Weights of a small transformer language model: some layers without attention.
Each number is 500 + 40 x the weight over its row's rms, rounded and kept within 0 to 999. Layers, rows and columns count from 0. Numbers have three digits each. The size before them is the row's rms in percent of the matrix's.

# up: layer 5 MLP up, 256x64, rms 0.223, rows 14-113, columns 0-63
# down: layer 5 MLP down (transposed), 256x64, rms 0.231, rows 14-113, columns 0-63
up14 098:410373470476497523530562455426459496515477488488512449402469477539523506473529494504537577425498515518465524464489483494551535527469545508482539521439539485547475507460477457491545456504487504
down14 102:426530518550505503479455466519416496493539407532491509480509380515480489480492526476537488434484538479500554455463473479454589482455527473455514541503452429465453477532551504545487492524454512
up15 074:484361442595493425514500507556425433511512495481499498578579498539473505428556477432476527580434489512503511512518492466480487494501476502501522489506503498529481481527525461474484482471515495
down15 070:514523529442561558503442519455521543508513503500431503456477496507621505511493516525560476470512499512541468480525551538561462524481482522493494491493512478416487551487519519532467345536503497
up16 086:505498491463523543462496478462554543537504494526455480518577496557509514419498479570488515506464513451607501515496550452531525553502562530574458589523493523489467515539435419555502477479509519
down16 088:495522529538516554468484476492533515560468523496516407510546468489338485504555517499501476564492524467522575551506518508523542544475505484514562490484544524472503418457504558530511477439487486
up17 103:474441501567502513532516457474511492488551404516488474469472501553505530516518455515479544486492506448538490460481598499555435539512542588577485470536499440492480585520469458505526491554570483
down17 109:503472448499461476488455420483534551513476591497550462550528418503472518572520500504526473495517431460476488508524498491448541535472505541529510451478525411543435494472490565555525581470540528
up18 099:497469423484502510501532567475529528476500502503448463437519530482519495435487480526502488545503507542470422586420488501481505433537448520562566427460528528472438576465450512543440499488512476
down18 101:492543521506531553524529502506444441459417535552510477585470558490416465499504506544529494471575535559471477507533472532439557536522488516458532552459500484547441477568496550447475467509451500
up19 099:510469467519510484568564520488536486442476478532481478578478545515551471474445481510446492497422537481536498413416480472548541513438505438554448494509459435476511522442496490481535429557504504
down19 111:508573417540498510519512459537454553460479527447495531529481532503465499473444469488540516438500568460505472528474463454501608460472533521472558531528427463549500532442487516523520602500512526
up20 107:501472556496582513424492507542488539549544469464466490464513470494526483479453481540606562452478547523438527503493468479525407547428515553530517458496556473463507505516488496493501423468486565
down20 112:460498459502450536433483482492497607525533465519404529509560437441511494510508497473452487520508450502480541491470549488540486438460542530543522457497518449533515472476436521518491563491565404
up21 093:522447445479499498460413416512492469542501552457510459458479518558566541505484524500551472584516484524548492528428526525468494457372503505495531524505490476472536523485443557507487494554521458
down21 082:484521474481534406503504466461476512493452432573523520472468424507570511538542504442458430508500535539470475556489486494522496483459462461485528475500492503517477528447488564501460623459575475
up22 097:462426567536471495583516568503546479504462478451479456474531478503527581515592493543529524477421472527484496432544545540555496470514510500424506441462502496490490490547528556524442515539524504
down22 080:482493444581461494507487580492535516480521565474525467479489487546401476423472544510587461475498515504522532483500513532453511458483486483560497508474486523477521512520515559528499637539469444
up23 110:438477516538489541485425517492504594469437431454460437472479506522503470526568447480444525504491564483459497502456498557498503553432464444490519476534512488516492521445498553492483416482575459
down23 112:550475558543409556457521526506502493423524508518475427440530540434518469440534495456472499467517521533520546501420435525496501510543408514478475501517543499516425526515502438428473503518515498
up24 106:519385541533539512472463439447538441477553527430452482474482465561517515456463462573506548478520549491503555515491506458517463501417504547543505456556492443490513559505477521526495456514556477
down24 114:544446523521511467603450557531464493409525553502477500519562524498425511510511490420566507494536467491560562537462489441556493462463531503548445495472542506506539436546474517489477509482486539
up25 082:496478503501455482507436499545483548528484497497489520484548560572588560470591525515480511461477475499458538466446523534575547449521567533627506508533525460458514506470471502521518475467476536
down25 083:439521530459530502549445529533403470466527489475514418475534517434503474518502488568467460419435459475446497502500469536528487464493466495527526424447567495501538446486527568493479486477518427
up26 099:450498500522567424507510567513457523554526511468509478517465434510581568462507496484578465511479464550457547496463579517546540457536455487542495444546521493461533558453487468455538466461530527
down26 108:492522501424524471507505507518500488542538490558528475487509543489458507527529504432491468512554514483461437501495433458517408515498504473490505514435573487334514504529503426503514477564489485
up27 092:487501483544585580544513494511537498496427486493510486467604461500552522474472460488525460537518534547496542479503569524480529544554577453503507470454495525476508498528505548532579457402533479
down27 096:463516516534438576506574547454518503471500500436567439453500549567543464523518564544493456491466490535464489525451422502537511478453442537514548526496424428475464489528496518511473474469555490
up28 100:484472449575520560468533496507463554481492577487483503454511445556538552507457452527500527475496460485599478525513475499511434472505555558520430460489522530457520543489483507476462490588439574
down28 110:543499458537493544537439475517497528496425504523557525482475504454571513560624481536498454480505525509564411464506430491541482489430550554530508498490521477538496528563487445475500546533481495
up29 081:420505531456492544507490485567520420533458597431497375521568566509518523540462460521562488544536514487560479484497522515515493520477556554482471489524473478500446538482480519515538508471515493
down29 074:507477546498499506468537504483552503438483465514445525470476566518557498465484511531459491514517532480456536537531468495534471554482495453503513492486534529533581487518453474456477693470523524
up30 114:482491499512505500590461510519562566485512423538430510490534515508599514482520454479483537512456441447472470431501577534511568506471532467541468495517476494497504495450509520520555415532502421
down30 112:473455525520540541450493505487525498461565476582511519485577555488477481575493548468507465586539503521518525554453490548560487455498453506492573489505508449517455547474477481521587463480417531
up31 130:463484518496524571487520492514428426458496484428494401520502488531578481482450489469547567458521551491448563570464497532481510496514554491567542481443529492505552532541478498502523448501573504
down31 143:465422446542533464463514524576509461561452504438484562504524465468537461465546485500536480452469504492485542475469472570425553455494574510506445553535420498476533522517548520459481482487478441
up32 094:514504568527493495529534542549563449477512564472500497459563526484540435496474455418524591494500491553505546463528513500454457470509514422468482507530477545466507502480480536483564472585568560
down32 088:459472453489463493537445509518554451541556496479529514546484469473604513534513506525495440472550496448527515472530522554478516438544480514464482460433451448521516566550500428411472456469489449
up33 090:478460488459480523563417517496449557473594494552510488477503501521507437425506457551493579536526471462572563472467501448496435512530535487507519576507453509488506570509519506450482446513456483
down33 096:470490488494515484474445456504479524491520577518635463476513457451435511494502509549518522477547450515530524530436512500523514513414509431515499492539429494544532515483547507419455456420482513
up34 100:486471505535478577499401478512526481512455496421478451521465442479540485506473449532442470545461539423518459531512540482487520538457443450464513456474503462461555527438575469479569490485479451
down34 097:523457513509457528491498518477502505542549491532524474433520481422553493517538439461501535517484482529473439408522537478452529453520492561459494496468451431518475532424431542555544575563457517
up35 118:506486522496542464544442500465552501478497493507443401510519494522564526387436497493495461535518528471445571488426479440490490501474464438483488463535511422492469512438488467545475492495578526
down35 121:470518466517430537489482494457392474523502473575433535499447464561490558542498537472483533495507483426498487543458485446552457554472502471433393497475495480507552468497553470468500526478503471
up36 101:494502496481553493505479518443444487544484544395494495523466495522558527414500535453528511522467420462500462521517506473525427537473471544504521495440574487492594533554483580535449493476461501
down36 102:490538426493558522492446576454481547526527531506476459508542496548472495553521541551448510543474510543454471466520593504520511480478451477462477522467494548540439468501545530533498391435553475
up37 120:460471548530497583513483476511515551500418510473486465493518450510542476490472482503565558448488525534447495465538466527454480457477546514553475530555531532357472515497483513555503425541532469
down37 128:517446438575480466523466547584552572553510468450520520536542464522490568521473533515485500540546509522564514462514492481524536450477448484526540558490551468512464572506498516536535515457403471
up38 085:484488474451483430492491471503530457519507495501432472456447472567518497466439455488568482484521536469450440519529416512530456571436492538473480489455602460464516516509475452490519484507423562
down38 089:437480464473485526487437511428454508473503511494525467471514505460482449554487539483567541490451435466494447531528516463472459469459447513601496512502429571513474477495523480584436563492546455
up39 101:487485469513564444488524523513516552463513533459442489442455517545503462464489444558595528544474469515430544510434473533457484505480505467499592577515452532515482532518532560579477493500553506
down39 106:465493513513563524474523520536498526556504479465521524435509426435468478509529494448495453522501484560487489453503479554548421442552465475445480555484437492508449430479477571473503443457469414
up40 089:499504481563498497425547494485528483466473448506366531475515440514526573548475489489528560509488567561441441473485494469533466488524556553458502436510469529459453526508505515479420477530487505
down40 087:487540530530539462528543514469582497449454437530527447442552476421498513507523537542522478481513516521495465505427444531465497487502440537526577485478495514442479548518416479531403529527449491
up41 108:439489535555553574477495455556559570500489458477495459497524498549544437511562472424463486540440503530518442463440535463554543491470435441454509492516431497502452515505503519530482492472552474
down41 103:429474516548533521477488477461554476511550493514540492517470449523432534537512550556548497549488487508540488544496475521472534503590439542621533437526510488513532512435436502517507548523502422
up42 111:508478519500535516451495428470446551494507425504525506510505472522525536450470486474474519500486514506551479550511565557534479569476466428519597557480473485536550570496448519422506451575535447
down42 108:480553528481491530522506418549493532441423512542534530425571539544462501572454503440465468541472528499531481452463511439527509517547495467508498531536531559564543448509458499475452494562501440
up43 084:479499515526494476559513471506504518489522517516508451439479531528495554409487486532493532518508506515541544561477513522518457428384427539541403566500464500509516547525521428469516462509580461
down43 083:501526512527502446506541513465513520543520560471538510432480428484423582515493468482537539504503451501520506547514483536464444441461533523494458515496491524572451520590597499493514438432441483
up44 097:502477497546460446580464530533502467436492549442513417528495538514510471511481504453542515438516506532495521532496550481495501557460528501559509496526487557499608619476579509494515475471500453
down44 100:462494483486495513557529459510478540475508457494552536462515429456525514596464502481522460518386490505446501562532482542501530498441453521504461463473440521575489532453538475562469550430461518
up45 091:536441538478543542578547527517420477479464461534439523459533481505546411441494464486493438502453527422502525529495542537596513530470456472511482503550470523551482511456500525579518471503502492
down45 095:540512433583460526481492469513487533510536479503521457473450526457491450496462424483502392556470503490529468466432514522510507446478467470514485468529482607488407518550517548527475566485494499
up46 101:559466453531543521455431515501500462444534551459443482496542418510556520459497445536603588491525490538498454571494535490492521487512468428472463478549497516480514510584540541498511465501492498
down46 121:467554406466485525448483495444488555530538512569501500452472456509586515424495440476514462460470531452539478473535458503506428491538542521501449511507444555470503453606494520531469511479507494
up47 105:517456509483520494548477448489435449457413455467463452487465487505509498454491531516556520479497439495559458508535469530569516589429498544496519502479506496553549539545487481613442468470538498
down47 105:417515517481504482491453469541494543518478555514509533474505619507387472506456480529477480500524507527524499537462509493482551509425420468493514528536486560473483487527476492476476427443419562
up48 098:418489416492557527491568532507501582518527457472468507443441452496520524446597489502526534480480457505462446446507466529507507555525535453444534538518546491486508520520485526485487430588509483
down48 099:510483464532450495530495493519526539458467537446500503454502464496519517570521554540533538474492506538565528523522470550423552536450404511460494512454423456461419431552515463546457546516460510
up49 100:498517516549474519503518458539534486475534476496450430479560485514535533479494466467552509519490531509562595470529565543415522476554568459522492482473477436537556502521542482484537406570477553
down49 104:418499500481466521513449459479465548519507501514471457502513484437517547571462526544495525486416472472447470496447517518528521479495484466551421527421532492505492476593588492502408520445481510
up50 101:502490510491503490529517440492541484468440483449481476519491559487571522494593500461494515548454453563516515499483437501504481499462540530438420536473465515415490513485446552566476403469564521
down50 100:505470498429525498576460464508560477507465562466534464526488501470385490560529532551442491527480460492450451558540472489479464504424457600487441486498479520506515435519516529486486514468455516
up51 097:431455505551530554425511521563504511421493447503469508440538492519555499511469486499490473517530503519510517394498565564496530479475493449417447491518504474523461506509475477509472426501492392
down51 109:458506494473542544568517487523470459493429442518509450527494584493399544511442524595488454507519515508543482471488565477486454476506458557497435521531480492435528488572480557459502502464470530
up52 101:432447548481465509536511458508551560493515509443487484508509529573536452415510540514475535497542560459518474425518473571527538552556504537472488506524597465538501535521516477532444455489525436
down52 100:503466415454404475487491514543529473552564488480464465555483488454571380516491530517502439487517524453481545507470440546459498536518477547529478476535579479526457527541516468525545477484492485
up53 104:541480538532519538526491476499443460515549527446462491488528548500522520525467458450519515488457549490471412560488466427586548541493492489499473558532513467479521523513569486491423389489570510
down53 107:511446441537484516563516474506452490502515547563512578461434498489548498459510508461487467452514529520491492458520503526540586578483542560486406538551464482511456524478485448464532554572541470
up54 107:504438527513501537450508495497422539471477485528486425448577507522521505506442500487522510537469513435509462502539503444491440481507499460479421525391526444449453516477546527411455494483544542
down54 097:518564495530450529539561484522483475451460547497549414494489501463566511553518511401493502505495569486497448483520514514471446435437518461452487475500464482572473518496448585456500434504498458
up55 091:550452491463530472521480432467529558505507427430452493505472517551559539460536489533525533523524562427514483551522503445543547538428555445476512507505544505500468497522515504526497471472443387
down55 098:535510451546536449535453512456498460518487540520523555478540463410450524507432532470534498493497495478490486573546505440503536487499497563606404502465480476486458536472500497550449456529433477
up56 110:496509569480560431569551540536500512516485483503511449495478442516550572420518492573477516520450549519473472527449525493547471583514494466495566568456518470496482532440496569519451456507502475
down56 109:498503459503479530568509515480477536524543504548441476600470483443396593484486506539485541470487526526468457504472545486435536495479523479520417470436483562488505430464486498518483566484512457
up57 119:515450524493446532525561504533481559460464474502458515457582551590536432509560471481477502511528478536516500491567510516549507564486502416554543484402451452446514536486515516481524497519453502
down57 130:544539502453519506497561524515427485442471395513484594449513510477570496566512477467471458527537535519484552549558488578488559562507500502518535512462471508476483484561440502485488519487434474
up58 097:538445527489544583489443555461514519441593456456509495512484438580519583459468479485504509488515522525516441508436526531496599525562517521487453521478499515469539546496460504533461484556522502
down58 097:464498460510463498494490555535498593513508551547477508487472457436532460481493460483438450514473494522496595442487437455427520425491507486450470512439559529515477495443472514538492584547466467
up59 119:465454545603574458459508458482516511504559477468487412527513468521541501460554505497571544445498439463464528529505563534568511500463462455466541558560515485472485515568520491504527491479452479
down59 109:503544524543570529536485440512497422567456483575500435530502443459512514539525478487540470484493533491527549458543493495497551519516466444462594511453507504456498465510544517501516400503416460
up60 059:523600566508480589513519509365560491444568549521500454410415557498502487541490508532531484430540486503504477525487516500464527491520510513499518525495452491511494504527508520546531500472525526
down60 053:480416426496484403481503492594446491586455467469452570582596485474416520445497468464492540568484500525496506465491510495537473517492501481469485499499515523497480495481464491486457462513495489
up61 086:487498507465581505537486518551500473425514491553492470530589438475547540438390503513462534438557447464549489443477495566528479526481574468448497512516545517507549502472553517484479507521508499
down61 087:452522488501420530570537424467521511521476504500510539504473495449529547563522471525436504517446476485473581461484513533467507547524530463474468572502522488561456410453470507500462589480513430
up62 110:555511466479505485544482544564529516496479429429480463529484482495539481448462510518610502529466490488522490481482494488459493573433522492478439560491546449390489546505535509532460431526516555
down62 114:483568499544495468503468532498508530481534509471444514518491493481504472517507538438460487519462549573460518538558512450507527561429410489470372515512474527535488541545539552483569449495436508
up63 074:497478534542484514526520541490501485504560541451464483511553547496481531365517490460521518553502534507528520498483455509459417496480503424548456552461505538470589562457529490523546485474560560
down63 069:528488528551575559479446494514451587522457469577525506462464437489627502526476509488454497419475529503542471459528469507499525478537486558450459500458542456491448498533478554464495516505512492
up64 100:512457545499542522457492506506507560420588475481480418478463506498490541431595444485535542492532537548440465457427511470563508485451514486458479532535459536445507521468469521562499460521486505
down64 091:456455484544427517550541466505446509561467524459524497440532506463334513519410504475497497486477528505520510531496525465427507534503498456461491526465478458527480489463475521470509526424492535
up65 094:478458608500486516480481570469455558520493437536426543449593504561554515565506460491523522566543522529485412471564479539470505514520471505463542501457525487479504505520514486468468455483524468
down65 105:484529500488507494444484429533515518507388532507573471500492466578543502546507543522501467510498509562482547530513529470380485375513496513497493528515509531526585543486512523475525485523471532
up66 114:537436515517535495524482463487525468438475509503435433554447535532519521537556404521515512510550458515498430544475540504441474555464586495509561453548547529447493501475502471568513466546509533
down66 106:516530473540587467528463402476471418515422519505544516535450445489550467548513482501439473532545530539506423515535489498455497500494473504400545525504538482484511467520528530567488477456518547
up67 105:509484446463527498501460541486471534471470549461466486494514383558504520485504440499482534433480399508509544535542481529485525482546552464504483580474512456469438580496498485577510460470458540
down67 118:464464546437435515499498513501472533498422486534468537589506480530554432515449460511421433505462524514496471565488505538504527540444442516493447481429519504502474538545565476486528557538556467
up68 098:456496554545498445523495507445478477404460482519488521573507504497512508484538487431507468470489480493555477587522503584525444511511507545496527510483543477474494618483475575476505471479575439
down68 100:528468535462432552469522575465488419485575548420580518487507528429499523458426535459496502522484506466442476460489527462490506507532457565513448551527509532545552446506526502492541474541523487
up69 095:485445567477490558490501485463557470429561496435466436515489571498502514460523418479533484530522511476469443518492490563565431513452513572483447546498499504437555596480476513506505497501500486
down69 098:505462546535586527519535471506502433493505512440553460542579437460443538470569500489479519545536525522525554518507451518496506475501471508478513499472464493486462458465483560531494407398561541
up70 108:544470453486512520500475535493455478484495530429465506466487482588524493520452387528514474523524511499459543474564492605520502471488474381527441466484493478505510511550477501449502465553436473
down70 114:544506467444490467493495457497470404525520513545483533434484471506530450501521478496503489471511513433447389600500475529543497511533552484523453528566511524481533537407510543465543559473491528
up71 112:458472456464547533426475530533556585446537454443431456476458468502526458437537484471517518474515548559549495487522505499466549477550531479496406477496523528435499551506529485508451481488438549
down71 124:474510532537480492551500569508468473527487536543458504438475487582544562485520532467565519565537481496527542580405504506449503458558554474451505457544516550466544476493469522473514447571472521
up72 111:528450548497547486573518516465482466503417481512470497539575499537515455521569478510509505429510516454586542463478550457545435464535530503514560483511480481491509605497432544475539477547497476
down72 115:520524505493499486539459541489562533454440510430563487531507514511556482603513514557439488482503490537503445528478506496527534503518526537530554451460512457460562484536570524466440432519408550
up73 079:449450487606511485514492496546570454529546517437505513482564557501490435436498457543553517592491512532500527529476530541467466559469543494451510546471454500437536506497518483591470500496490513
down73 070:503539464472547506509445480525477506456373492541482504499491435549668519557537516529473497484506511501478499522563450493517524485480470499489510468496565464491464499558502477451468525537486457
up74 121:398475511560487529492508531457545518455553562478503500522501433556511490483485458527461576470495504537533475487570575498552486502490451563530534423440499482503565522483508485476510416488540449
down74 137:483516514483437479475461589574578441549468438539542445533458500503485512512478495483495516512521535548461483471544450478525564561476534469559581543499517566506450550463511520455530435492490488
up75 107:445479479538470526491524474455478447412476447496398491441565477498559480488483453435462525449448495436479464492494500461465514474517488504440439480433442494450516497483484453520489411487480526
down75 114:478517553543483498558548491478467491523521422551539547542516414459514492543523485474508444504496443439559456440461565550498488513515525471531475504456483489497503459563463435523432544539514412
up76 114:474473498505527521576467523527517526505482503529481468478534562501537478508490442423553486559458510452423531463461523509486514501484510549536559435540581515481457525509467486576525495596567427
down76 104:500482446461528452506516576472507500506502522523583536488505509468488487518502545431496462575485466501476428429498487506504476512560417527504555497486472477526455484536446496500522625570515427
up77 110:571437451537485530568485565497524555509462471427461448482523457558546553525536503457496533528482489476467540553485539559512469512544545474570495491465519545492460497490556535492498486485530384
down77 102:506464449451403451533464551466444534435524611494500442466502457517520502524508523506522486527491541571452498501540508578499495548401507530457533471507482505502541476541463497432489507537468499
up78 107:450455490538552507491526475456551482449511474502475487503517458560546411496493476505492474460450509532570502597457490522513446473404439508505467422541452434533515528513500507568479513549537480
down78 089:496455563518536471526506551518532473420506508506555477486529536500410511518515435480523474463523525534515507537496491517502480402575501530487515436433469497521487502533535474531465646499513453
up79 107:521460478542499517528479481485487495467484471499456489523445478526517507523469432497502501478507446454549436577520548515495445570506561569535465436467537530435505529502463627525473513561433467
down79 107:558514510532524507435495451436474449539537433494488523527498454485481509470492560505469437496482560503484532496447547524540470413479389479495478492500487432465516502406464500470443536521561465
up80 099:464499489466555528587486470476514517422406510481475558546536522521532557508459488405477483467499496532577519487482536521557462510494494466490580441513519481489542530503571514514500494489567422
down80 093:441476518436446485490496492459549471499475508514514467503496469514538524582539501531419503487510586483505550530539531474503467451524519499491560474583568497557510483567533502597499446411505482
up81 104:456499502560537500504487482454494443546550440466494493490466447526528514511494433578551474549416531506551478527457512495592473451483501533546460488444538454506549501541541549514457488457546422
down81 095:524532508500509465518455503517457559468520578496500457501499510480481482518519527490490524457481502467511506457494488468485471474533545536484527527571599553418506522575496423521570594554407454
up82 086:444450436583506584433487483497526474495489474522464455529496488559495534510494488520517466503459478465481536543457464477486476510515500576579558491517530462508583532474409530576426505495520467
down82 076:479524615531501532516528493524516495466489452475431502450478428486414519527513534527530487461560501530430511525513427550519482428482474474513542471501477442460518468484442511448497608494504480
up83 098:460477496530540491484509465533507540487458545493508502509488490470555466453535505475478502536540522473478543463485516417544529540511607543568536417552462518509432578524527488551461477590553537
down83 108:496481483467545511455535474453463531438490523474546445459545544461504492526494523450453496469487503461510477549572542487507409498553479597516537539475412590470459495518454454548529516488455518
up84 085:468443553497518519603481586541496502544474497547454459484536506558529522557421517481540469502536582478467447494521518384475502506458494472492518525561484520494511508500504524553439465553505513
down84 092:437484521486454480478581514508451471539567566520533542497518471426497414506439530489504459506510580475407439471485516433450449476482528492524522518548474524542488535510503499530504445474567467
up85 147:506470525589556572484515494564467561523482507510494490503503457527558501494452485477540603475504527478510486477516545564544541499473599466512431458551525450444505530520516567473468453535527474
down85 110:475470452514404492544514527564477536528430527465539479501507416550463519555536463594496490489575531520483541453464468487478464471469513511459499532460571513458497414474493492539466559497459507
up86 112:472487514534554489547488525471480520497508531477476472428520438511542461402437490470570593506535459448549548469515495477463465552463500540573502552508564454420509521506464497528560500491520526
down86 114:515488511513507522554511528560479479506567528460506494560512438475545491474530455554448491507546534511578439449574487496466490519609464507458513496517454496448563535587467442451532475506520533
up87 113:519486420533520500506500500492585516458530432506427495496500469507532434487465438464486467575510525510435588537533569455474486501443513437527515486496545481460510549513498473587579494534498486
down87 115:558485505445466538508496500468519523477549518455495521506505430443516460454597518485504473513531511597523485466525407477552516479566484506486531390508463520490518549437490540504462423474516486
up88 095:510508483562541568474524520463530497474514504527461476460541525476500518372541420492550509504450511483626484515448458487500500518473551469599485487452499509499555538458530513540486471507530504
down88 083:507508480516518473568491489523481470473534488457500483474508461430424543535449505531495509483509434566484522556509463492438486503510389537519458473450540464573462414486474536520553430518433483
up89 106:428492505526454547470515423487500448472454466447507472580563440529563519494506492510506496487482473406519511479377469510542512532417487541525451515457489502508529519531518526517574492493547497
down89 088:447531522479530453485473556433507573449518488569542486542580461505499542539480540503481465487495519526499453517511516439415583488540481550498557510484458490609466477549518499475518543523546524
up90 107:495482495511606452526528503517532462522472479474476406509443494503542434446426485482595484478475466500463506492516559458476526455519568570473503489551557462480509539522435447456518477511491533
down90 107:587465451552434504449509570482516476508504511497522534493418528490563527476463540497514444461490515535464578546576504447460522451468512486555529480436483426533495561500526494487512559445483475
up91 083:458504507485541542501434453502491526446520516489455548515543525537491567499466493503568612495512542518469536502546472454543531471544545462440496584504581507481591525469502503537448443531502479
down91 079:510464478551530520503455516493525548500485462472594475469503489482418507536506485505504507448506515498556473420510486491596559468450434521501543516523493420562461487486388527506456457452493470
up92 114:500440527445624484507553534470526491524526525428476505523515527577507436506442433489524541497456552415531453520474507467493512472459533504496455475535505463487564572522543467532495475535542479
down92 107:551443523499441484497462558455488565530426501495456467473494443516540513531442573504492467500525483547510474546470511465442474413470470510509416530390470458486536522453504486509482537511436488
up93 093:479486564551542531511503491484481570499457438446560492551507524501540549496530486470457505448453502540500578479500449507481445567469523522519443544423561450514487515472533574512510426520576487
down93 098:469469480566510516510420482478480495462446536532554474527400530517500503522509488484581448486523528488517422543479549516455536494477461453496468544429462458379481498494455504454459464486516474
up94 107:519419486560555565557478484454545482462525518433505488537480521527524461507546454513522508517517465470479452508528517613509431544428517515520538557510538507477475522467560534506504509557588461
down94 102:494539447516497450466508496553518515414549550505588543489538438466554475492547452472519500451515492519499417542496479527453507562505448481440533522489502487533467474507548525492566585464439446
up95 089:461435501498492548491495513452577474517443420510486486475549497487563554457530528488517503547528486558510495554458490520561528475448442478436461482392525525486564514525445546492511463524426516
down95 092:534518522541545545504459473544424521512509536540465477482434478481502517487572514519472475498481523493492496606483566503537466455517448460503526500535415442467543464432422537458498580505455540
up96 110:445490510528523523556417552543521492432477425492447470474507449529517457483470502513418474575464447493562447506515469559538480511470479477494487499499497491509529556429543561548562424491516523
down96 124:500495535484464508473474494539463515431522508550498548474532540501576587500498506412549490448463473491472466527475545411486535424476484460451492588531443530484491458429517498519533523551535462
up97 096:451445511543456440539500487561450448443531530515470488533459539575524504476547501515487521449540516482515525546540499516469432465502571517478497524518615480526513524571565463545498493542566465
down97 098:495477430538431551448507468491515544459466472447491458513500539469565502516418490533471453489554549439517515434533466420485495466472486519456508519475569542559453480557545545495488451510564476
up98 107:513480512483512488443468498543548516517520490472484497490553476518582464507483422492525557448568466522548474547475446456522501522496487521463529464486558437531546517531397453555552457554454581
down98 112:644502505514502511499512549536441508453487531584545484499484562541516423490501473466565453536474541493508500466515484485553532505490433481460454512487502465544533440514442600494513522485514501
up99 099:495492512484553438488489479503498505399461504436523455457506477479523478419478512533503579506474509559499484500535542572512473537517530564542442552471604541486523556477535463468485451556496549
down99 105:576503499536467540539488459550521498514418529549518522466519518484476507507529557511478488488485540602476571419477497559491502438480446533506490553458506592477436494547458522418507499474528479
up100 101:475462570540509454554512490497481556481480561519503525547491450561521471506505454509536475485507525432425541524599522523506441496585475508521529466512526406531510548425483478495478472518448438
down100 090:438512499550473407475526493501502491498542463499522428529546541507528570554586489560527428541577533436492452544540519484469473505499471509485511513539430517495457518455548514451511566530540473
up101 086:461489534485488505486517511569410514469502496490477401475510520526496474512486528440528545550483469565464487432551523538442454453401471530536554533549532491518571534539461504558521485474519551
down101 077:502531584507478547514466520546493556504502437521550423522510511434414434504510469506506456507514500437483458495494448535414576484441489503493530505501460409504515497532451494516535522450440459
up102 097:483470463553568561524482458503468490510530538519478498426502433560529556473458466497539506474485544442456474524510514465487456590456547440432515479509539467470518533529537479584508404492481517
down102 101:533511447571500479516478523530491534503545497468510560495502536493330522486482460478452451500429517520517536531510447466489538520480497503472529452536565437524540466513448544509515471451471440
up103 097:497450466535494563602475442482506543460485535473514530520494495496544472415562508446543469521492546473465515517460595463534512465495511486575519480520538549498605537503455492547497444517481472
down103 101:580501528548499499539550485499453492492487510518523469485465482443549490556563507467501493506451487532484472557510526559496567456429477495437432463482483410455478477498509528448393416503519506
up104 106:529504455604498468488469449582517499431498563448470412576452517543518470530488519496526525510474440476471495542544472560479485556464498498491439481547482459467490546520555462540453520549480512
down104 099:542538501499448509481561538493549509447465523429526479525489468512512491522530550466499521547511543485538530557548530403479474503539480514496514425488573497568501565530491439488505622504557530
up105 108:463488522494556529488524519591536513451460514536445479521454436498533540470447492471494498542514388510445470493514564544467588475496525526514479472490432415508554541451483473506461513515474445
down105 107:481473580484418525520491463570463459482504507451556462467494545403442486502504468590448485484506438528480516486512444446541482500537478465513517538483492518520507424537440501509504512409531461
up106 092:390499484454463544501405514535511436473481457542458458523537496551513545485537485488507528463481588500485512485431496574450460469521471520549507475521508499501529531526431434503448434490473546
down106 091:502511443510537506455461533450556477513469594530510481508521521504473438507461569458416552489560571427514523477548515557518442433475551472505496465484447452551506528491492494528558509474506443
up107 106:451486514506527505435529500491500538520504534462508405553443527538537402458544477439530532461535516489524590470468541528421543524490495560518453526531450506500557518546533528452446475535519478
down107 106:447551557537541489434514547461540512484478504608515539528542490535567543492470501548457521418489492476512487508425521477403538466497544417453481554507503524498530478481574513533488480487479494
up108 093:445489593522539567539500505510574593474443496463470494510573453511549543463500506524401508491560505510465473448473491504495527461440483481508533547502519536514524542544485502468472497445494411
down108 100:483551515518528522520523460559464534489461535457439447558510502500462490512467509598537534558542542582575596531498483517449549439464544489498485478502516528529458509552497516505418502512487557
up109 098:488500536505478547575452511521450512522502483524491447544495450563530548485485463428505493560467468443491452566478594533512484565454467464454420479552466494454542515518484443486513491532418491
down109 089:523560528494551492488412482571587501549478529539482547529542526518494565415529486488503449432508510482488523522476415475480570467493466461500457501547529508521504487519532441474517595454472499
up110 108:444479484473495529508474522439465537485538499500488475515505487503501414455501522480576618524465518506479553426499476467548497515553522515538465516521435524442552559559461484491500404531534440
down110 110:476534470533510465476506501468572529489418574444497443503434490520443500528434512438543449503493536396477558536563463509458519511542453469505495481514504497513456523471522531499545402457522494
up111 095:489497517464495478461501491562439560540573486421485450464458492525563549459493478472552509582522523508596544521482506502467542513524529471530529552472479444483566507517515475560430429499507454
down111 101:501522526453502504474476544512460546519466454474470465498482531465583552551508505557539493517495470496507484451543436479499543476449425510441502502541407451588552440542545505540556498441544518
up112 106:531481517491501417568457522495568489470422489498416500527464472493569547527478481559576577500526438541440497488493479491482549557484463527481513457564485489462450565526445480502555503496513517
down112 112:545541462524528514504495509507564437514483461567504465479471536473502565460453492409478445494513515482505528477497490429490477475519465536505457506491590461563462482584471501415464590536522461
up113 094:534438532476595468544529478432454508492476438534475489542533504525508503506419496516550459515425559529511499493424513496481440438470539485513563495486500504459528529578521494532554483541516587
down113 092:486526456484511464469418487547458596544452513494524469489467428486464463554541533439522503493448486454465518603521539541500477438503517446541511466505503534455499477536469529545530408487542485